Part of a small language model's weights: width 512.
Each number is 128 + 24 x the weight over the matrix's rms, rounded and kept within 0 to 255. Layers, rows and columns count from 0. Numbers have three digits each.

# layer 4 MLP down (transposed), 4096x512, rms 0.174, rows 2003-2015, columns 0-255
117133138126120085140090118150098131103112099127133132104139157092143123131157132117141105150085127120138123142137111126146122101171102124134145107134100121135118095151109164119108116140104080119120092110143116149116138123133129120153106114118123161116131134081145115134136118177142114158127111127094097139103120101123113134168103180108121137177122105123165104136113132130092108163129103187148127139127103130075104138179123169095132135103158116090138118139142098100136117085211159118116150122142136142125097116137109128119115176125150167123144180133128134110122134105126116144131134144099085150107143151148119137106112124079114113143152133139131133151164104132110110103144157128120128105134132129097063120146138155091151117127119129118100134126114102149158166131134108
142109146139130109110122146152129100080117088152161116130120155097144097133092120160073096115135104127093101128090149109145138132154140136102109143089166099091091155103122121153121097094130127123140060168101123106146143149112101115117125104153101109084100120140144094139105149103153125120154159163133123121162109110146092154132168130119169109121203129146135132185127150098154182142111079176145127117169117123152093110120205135136156138152110129122142149139127120146156138112107116115108088112118144135151119136084105099208138131090103135144106136105122129104179137143139125083160114163147140129110118099134176144127127122119111144117133108174111117108140064134130141127137148104129127142144141099146134125098105139148123140070132136139150157138167128141113116134132135
139119107108125158131146129095144128112107120096103127132135112086111132152113152156120141114128098093121090108128125105103145145137134154101110157139120097108101122131139125139110123104115116142128099156131098118093141104154102117111097161129114131117109152124121120178126102099160113140156095129135139149132116169146144144125164100114103151084140114131119139140153172094145094134129161124141135161094155059164104138123095110147124122162162167100109121114141136182148119130128115166101125079137147083122100139162142093116143128111117108118137105148126134174140126192156138119132152158137124105145142166122110114115150090140189117110129139128077133167121168117124152127075160108141114157111126079133160161139128143124137157161168129119112136131149137101104123119099088
138155109163118137132119113127121102143172108110124121106102101090119122119144097091131177168165120133141128096113121121126094111105132127105114138177117146169123128111118167126157151160128109113131084170125115140144147133103170121105131119161144153135112127125110175139094106113168128121116094154136139104152104190122162165155087106134184165134134074128150145157168123124176124098097110108143096121164174134115129130116141124121081139097094110132136121178146098171115142152144136129201141174136164107175100110136181098069072123136143138146114101124099137155141156136122144165112145136132151132146122127136086160128074101099148115148164131175096066159136049116137146157139141117143083111147107097109154143129125073104118102105143123125152163134144164111112109114126160
112107142150135100118145136100102135124117175111144132110117162141166086105116156119127133137120136101151154103121118178105153149154135106130148129103149111136169103160119113183119145109105160137149130135171133159138120110116106118179134120174172146146125120164144140129125125112085131164147114133117132059132117154115087142109122131114113185146108101090112142139124135145110118125118153141091136119114132107088141140113133172098140160139106132127127124126119115144123114145128155164129119127127096142069131134142167140154155145103116124115148115192146128115122123093123182124119097152118097092164134128161103123128114142077109105112139145090117146122112149142128146109153133124133111135160126143120121142133136143127165137138155098138108118158140126089105150129105095
110132122123157126104152144133085097124103137114101107126123141101123148090114110118107110131124126139101141122156097098114125122163143161125079082146129109143160089114118117145174118111164128092107129118135143100126113078090135127116115110120115078153081143106160102127092151124131075137125137129153104124119131168172129130155125130063140127137090116108100143123104130123147075118091133135146114108095195124146159107136095116166117143113127147161135136142140159122129111121129161137138113131151154100132124131107122179181122163104121122116112174153096136149111099106143098118152126140131139151140117134119093130119117154126090142122115098138110142092077100095095082188145175118115118164119131174148143132149142132145142131125155082142135137101154093176117208160121132
163120121141124067098152117173104120123171110140116122139132094101068080149118132129089119101085099159136117105118125126124122118113130101115130098136129150099137161104099132135102112151149119100087147063103134150117127150117117110096082133122159121151157099147139121096143105096145143111138082146149129174148115124163133143079148109099160096132109185136148082159142117151128196126111122185133108110127115114122072107131124115161115109133155133131127097139107152137168173131133146130075115116100087086126149085125118137106161123133123137112146160111134100123116134091140138128120102138139095098128138076138176151149109125131130106077189148171097158110126090165113158133113140125119122156108104118114116165091145142125148119177124113118168166078118128116126170157085133
090172147112137146123111162108120120143124138103129135149134141113139111126158137139105132131149210143100088135148074142092152136144135102105145081062103130144185131136153160123142164091133163161089110089138129079150138097151164166172147105117153089177126126154151164127120121153173147079113105105131116177080186139130116120162095110063181129140150184086107114109118159138135105127124113120184118123146105155171148104123089087148186113096138108131129188090133105137134129115136147094139128133126162144107094108125119108171151128103155141167111112120122096142153093157106113143168116133167134166131138127095159145130156115117103085077152157161125152133150132107105132165137144135111093129161139091117127110154116111144145104143128121119116114154118130134180123095151142
149126158127108132106094071108135133169141114112115133090127151178099135109074123138176116095100164132153103142138128170143145137123131118137143173116112115104107099163136132135114103099082088125135144136122113130135147142140114130116131144151108115147128141143145119124142169101147110139140100097119132104096161155148124168120135155150133100099131122105108133127082133098155105108123103104151109132111139151134144152115122171147168146113134111115157126151122158144122120160135115127147156130116132117143115158157132133159168128155156113119096122160159175135136121148169103106132105143128119128155162185101123135134135138146137126145105122095163094148137125135141137151110106161138084098081099121099130122144133126151145118130078168104108115129145118121108131124122096
118123108100088186105102077102131105143147126096146148137179140129112143120127111088143156152123166139111124119115126127081117112098141132098134155157143131148113110099117138115114145137137125140122112178113141141112138124123139159107066163138150122117133155135129143092128112147128128130108123093135149152142114142104122112164099109136145115135124109083128114091129108122142135159145112104139129138122144102160089103113135140147138101114105125125130114148091145176144111119165125129084105119150139120106149138147126127121134128116125152096081083129173137099155124138143130118136139115129133140129156095116132143133165141112092152114121101109099090138109125172124150136103143116144135145164148133113121152109160127164135096122113125177152117109124121106139125117114083
151121137149118098143128159154150151152092107126143113105064158111127064098097145112090112096103122120113093125123152193151154123135170099165120107140137132104123135108118125137095143142156139067136123092144143090106169161200158169101104097187042091167132197125128144144145134153167089094094138086122110127123147098129154149131122121160105116192098126124132135137095086086102109117138127109129125093136108131100203077146128108186102157164131128135156100131135111117059137114147130121092130138151131136119145135057090138111124102155199089169068160123159092134113110094150162217115091096126120230126130120076077127139060178082104120155112132117112118123175125140131165160163183154115143160148139122106133120117137132117120135132124174085085153166106139150168146155133127
128093069134146103124132104176128113096158120142109097113132089106146148160106116103165136120124146160145160130146128109129112174131182124143080104115133104123139119184145093109163110147134136120132147128143077156139137145075104123140124128167096109156129154083118104134147193132103155108114119137082113104104107144144104140111174123104141157118140132100128131116154091142124147110102131088090090149083078148135117137086113131084137122151164129159133153126145129174106175110135105165083135094148138117144119114103108125126130134121132120165123121116095154150134118133121138160151135156132144177126072128136157144086132132144108127134111142119130108136119125115104128098138163106122106119129116118087105138122135096092090123103139197141174148140119145192102125100135124
083103125157130164107074132133130102169102118108146172156111126144143147155084130115123138073120132070113141153133133117140138100097071161111094134149125154156086115141111094084180125103141169114092146111124144075095161132138141154082171134119170097123127139143156153128142129124156153097100132125115163187112111174111100120135092111148127109108113120109086134097101100129125095105104182134120108124163103176136114137124115164085175095175090152121125102154143173110169144160162126132171140152112090089127131144100130163148134143174132107064127113150100148161119155126147119084142132091110166101161110112145095145142139148132143132169176094117120141116134125147106090133075121094115136153140154192123148145135123141178145145113198120144131193142102144135120169125097131
# layer 4 MLP up, 4096x512, rms 0.171, rows 2004-2016, columns 0-255
139113116147157079102112153119083131139142148146099170115138077145143133153102138139141172126129125142142127136093113123120111141154111107162105129126076129154159134147122118133126159107118128134113161147088128120082124141094105077122147088137113156151119110133103136132153115120129110077128135067129123156153103144126134133163138173140152158112117162152092108125109099159084122103110137153125122114154118168122100156136118135183124148157163137106141128145158164173143094116128128134134126124141109137090116145132118095167118091138154171106107120157113126118114112150129154161120171099107118108132118135141149147121130103136118142152115116108072128115098123110172132153107084146126123080089129146089142153134136136133119148099112130153086099183126164137133177113130139
157152156124139084149086117166102117117137133100138131096127111101160089118147162105163124116144127133152133166113124059143108115101085079188103131132135113149118138108177123173121153150119101094136120119091144136160135125121130077133130127131129123108115117111101094101111166136090113140165178136084094158146128100136082146168103095113126105120103141150113119124171129125146205115105171115117177116126108123136105139142091117111112136143089124149142123160107129133101139148149091142115094132136132092128152106096109160143119100107190119121106120101107161101152135153144160123114146134135134166087138109108173134131139128136106111109117130169164131182126103088133132133142097123110154140122135149114125163181128159121128135099145129129144130132078139155141145081132134
139160124120136133137135097094136110138149124105152134162150149115108170126087123130122130096142139125147119133133124085163132102143122158119109123094095139132092109106157095123089152125171109106145102157127132126129131119113129141128153159134120102103122098134149119098124135161102153146101131152171149140135121145135109143115134130126133132120154142126105113116158108132098142151109066134089147169130187150139105089121119150124130160155152163150140119118072119120116170134140130128102147082088128144061097108113113138149151163098179143122149112102128145100145107155167131131147107136103132115165097123135129166114121173134111152093151114146120113095088155129115120117120130148109130157122107117150125122063139160153106147106118115143145148138125116171142128132110170
151167069153141140078112154151143120136125146119115130143165083124100150176162112125085141173139100131139128128140103156153147087110092136117107122143150121109070196120131151087171143146138125150134136125130133118111134125119132135141150152131112152158122115118156134123113137127140122113134098132118149136153149114142134138127107141120146135096135079093161090107140102130131141156094119103104111154118140127152115146141147110096144102100152133151108117113143173112123142151129158128130116140098149103136154163143133100105101101091137136136081129117110139182134142137155124110107146142173161117135150119123131151152107156118110117161160146141115126144197159183151075133136142113129187109146166065146171135102120128113095112120141151095152126166144140115124131058141155
117127174127131138141085129100161092144134126161118161156111079160124149123113126116117121155120171145147125159128157143152145187144149113133140158105141125132131137106157103127111149108098099146132140104103147151105130112121127126133132125192136146139129109164132116091147129134147122124120115128120113127153120107098153122119120119110130106158096123099151113102144147111141129148110146106089117100088110096167165098103127174150062145116137147136114140112122114149131174116122126107114147165104113131123132099145104102096120115085121145133139119105208150146145118089109146150181160121133161126166144107139142138149165092121138125093124111132112111170146123150138117144101150146117135118132134114123148150101143115127124137100110143099162129132126151119115144135123122
060139084125124135137151096083111147145117121152140109138123176149111129120106102122128145094130164145162167116141120090120148130151124152135140170132099129135154080112137134136097134151132124173131118172138096104144138105110149134084089105101121147111136122146116152143116101123185136138127163123134121105149126120096080139120120117137097120140181128107129143113113124134106135097140108144148114121092141106117104149143125116160137177122166149167156130108148111134165132116121122140090169070115151112117143115118158147128131126078116126115133122132148158132101122118140125156137113108127100106122138139141113132111147160111105126174102142081137079140118119120150118133130089130133149155100155125121127124124139143139116179109144075141100120153132101115138109092128102
180131171138075112098146157110137174126154146105131053145101106132153207117094129157127150141113156110095130111064091147192191099109107135144141089198062167173150186144079129101153095178166159149124142164095126133132167115149129163136139144140098112132156215071123106148172103127105122151164128156108125089139070137121102112120177156138136164185139086098105117117106156070160110113108192154182085119082147065194108120096154181140102125156118142147117063104168164136108171123180111134149141101161073113155149104105126178119114095114156081064160115183109158183185150161168144095121149174127110113128072170082177103161142122112108094109126090138151121150146065059159132116129170086095156077127096109126116127130128096150083173214148133109155135183172119130080085127154131
129105129166119125127108114093168116133093102165078097125105122124114147153143163111110137139133112113119153133104120147110134149115141138102122098126101157163132139121153116158155119123147150125115097154147118139135116158107135148085110105106150182133158121139092154109120121111150158111151144122130152133131159111125105164161168129136154136142136118080139104133122091089133125098118130097141123139187129105117105112126117121098127131125105178120115134114133167141126148151137103125143124142159140164108132092189145107136149134120092138118129095090110134120158141148116150138132145121115128104151111136147128124167126121138137108116116101116147119090110145095138135137117086145153139100087117108114118083127130121125081134143145159098160097139138145075090121126132160
085112118114126120123159145134148100157095124169118132109094123098115190138154150108079140118127122112090102128136130150118160141119125117130139120106090117102164138138107160146145134118139118116116136107135114095115133112101120119155132092094123160124164107149121143167128107123138137100144132116116167175105119070134116078154140117109127158181169158134117137165144118083116143117162133159126138155111168136119168138131105109124127114134102101129121074175163097129110135121153151131151136090165132109120148134124101100106110107111117162111124140137089135152128142127119116117105099101116165154137120095144110149154130127159142119155147165116113147111124118124156131161142110156138149124137132137124100139135111108126120144148151154122125158127147133111094131111148154
107140138147134159094081098156107110120092092162076111147109151154148098115076147102166139158076161071121111149092122161121151097051088190143156142145100119168076120109158148122111098119142160100143111096112127156111176156141146092106146099139153154080152135111140126161108142133153120177099110116086122167156166157144146149069096089184065111141146183117167063094132142116155125179159123134155118145136103137160119117096124124097107164166187221128145128198129123143131097170158087123142106124062157119151122122150073143114111156147091153117115154185127110077094133058167058118090103098045088149128109146113147116077115180189166148125125156114174089120155161091077085122109094149067129128181133152127134116078121146118150097160074148091135148153110074115075158173137141
124160130141079101130129150094147145143154075135110138146129122141113116104102130121159141130119135137127105162128121142116133124117102126108127120160099125137142174114146158115120128112086098096098100105109133125136056131087148134131160175144128111099154182086174111112107127172143129091127135118136128151114122123171123138122131141129132140128136141154095132118106072144158123146159084097143137150109113125104113101081121112116127143133107137113146188120166141158093147154114140094121089145150146125141162072096120122146142134119130113106099157117138172138186135118131120119135139120110162085103133124147121154111129103153153133089111119108127109206127100093078080122118092120166109142172124123151122118111149116090119115081094158111157129152130117138097122141124132
124130149123141146125075063133114140117097108136137074138153144141137109161211153128152130119116123146139120112114140087142102129157099146096166125134135148151108097140136138139141101116154122113113125160138124148123114207096123119118123116121087117179164135132145145136130189167139105129126138131150114085147166138164149123111093098105080159195125115156122095125133188144117178192158094146151144107090094097114082108118150108123114109123155121117102136127117159153081096114143154132153167140146126140086171127094101132114160111116152158187128113174210103116129132099118116133142136104112100152122102098146133096110154136124087140122149145128100160136175149125159125099107085132114145089160182116089127081180123109099182085123084119115124118120133122122107148100141159
124145134122125123154101170098137143112145128113101134178118128143125167117120127140139134157130131115111142147154132130132175105120119161108133108151145170136136151103135120116163106167126156107113130148149107157113143144151156142137125147116145194153143154147119133136123161122161153124111131139122128128130105091119127113116162136147075146140101097117107115124165113158122125105122106091109140154099118146113109137114160142126129101168140119131111118142131113111123064134136147163118136177120153128153075137154089157122112134146119121137138101116137104128157140134105126163150113104134125123129148125149156169159134113127181141150166134105141101102169139112121135121187163135083100127171123133128077146110117097102163131109136111127133088136117136164111121123122159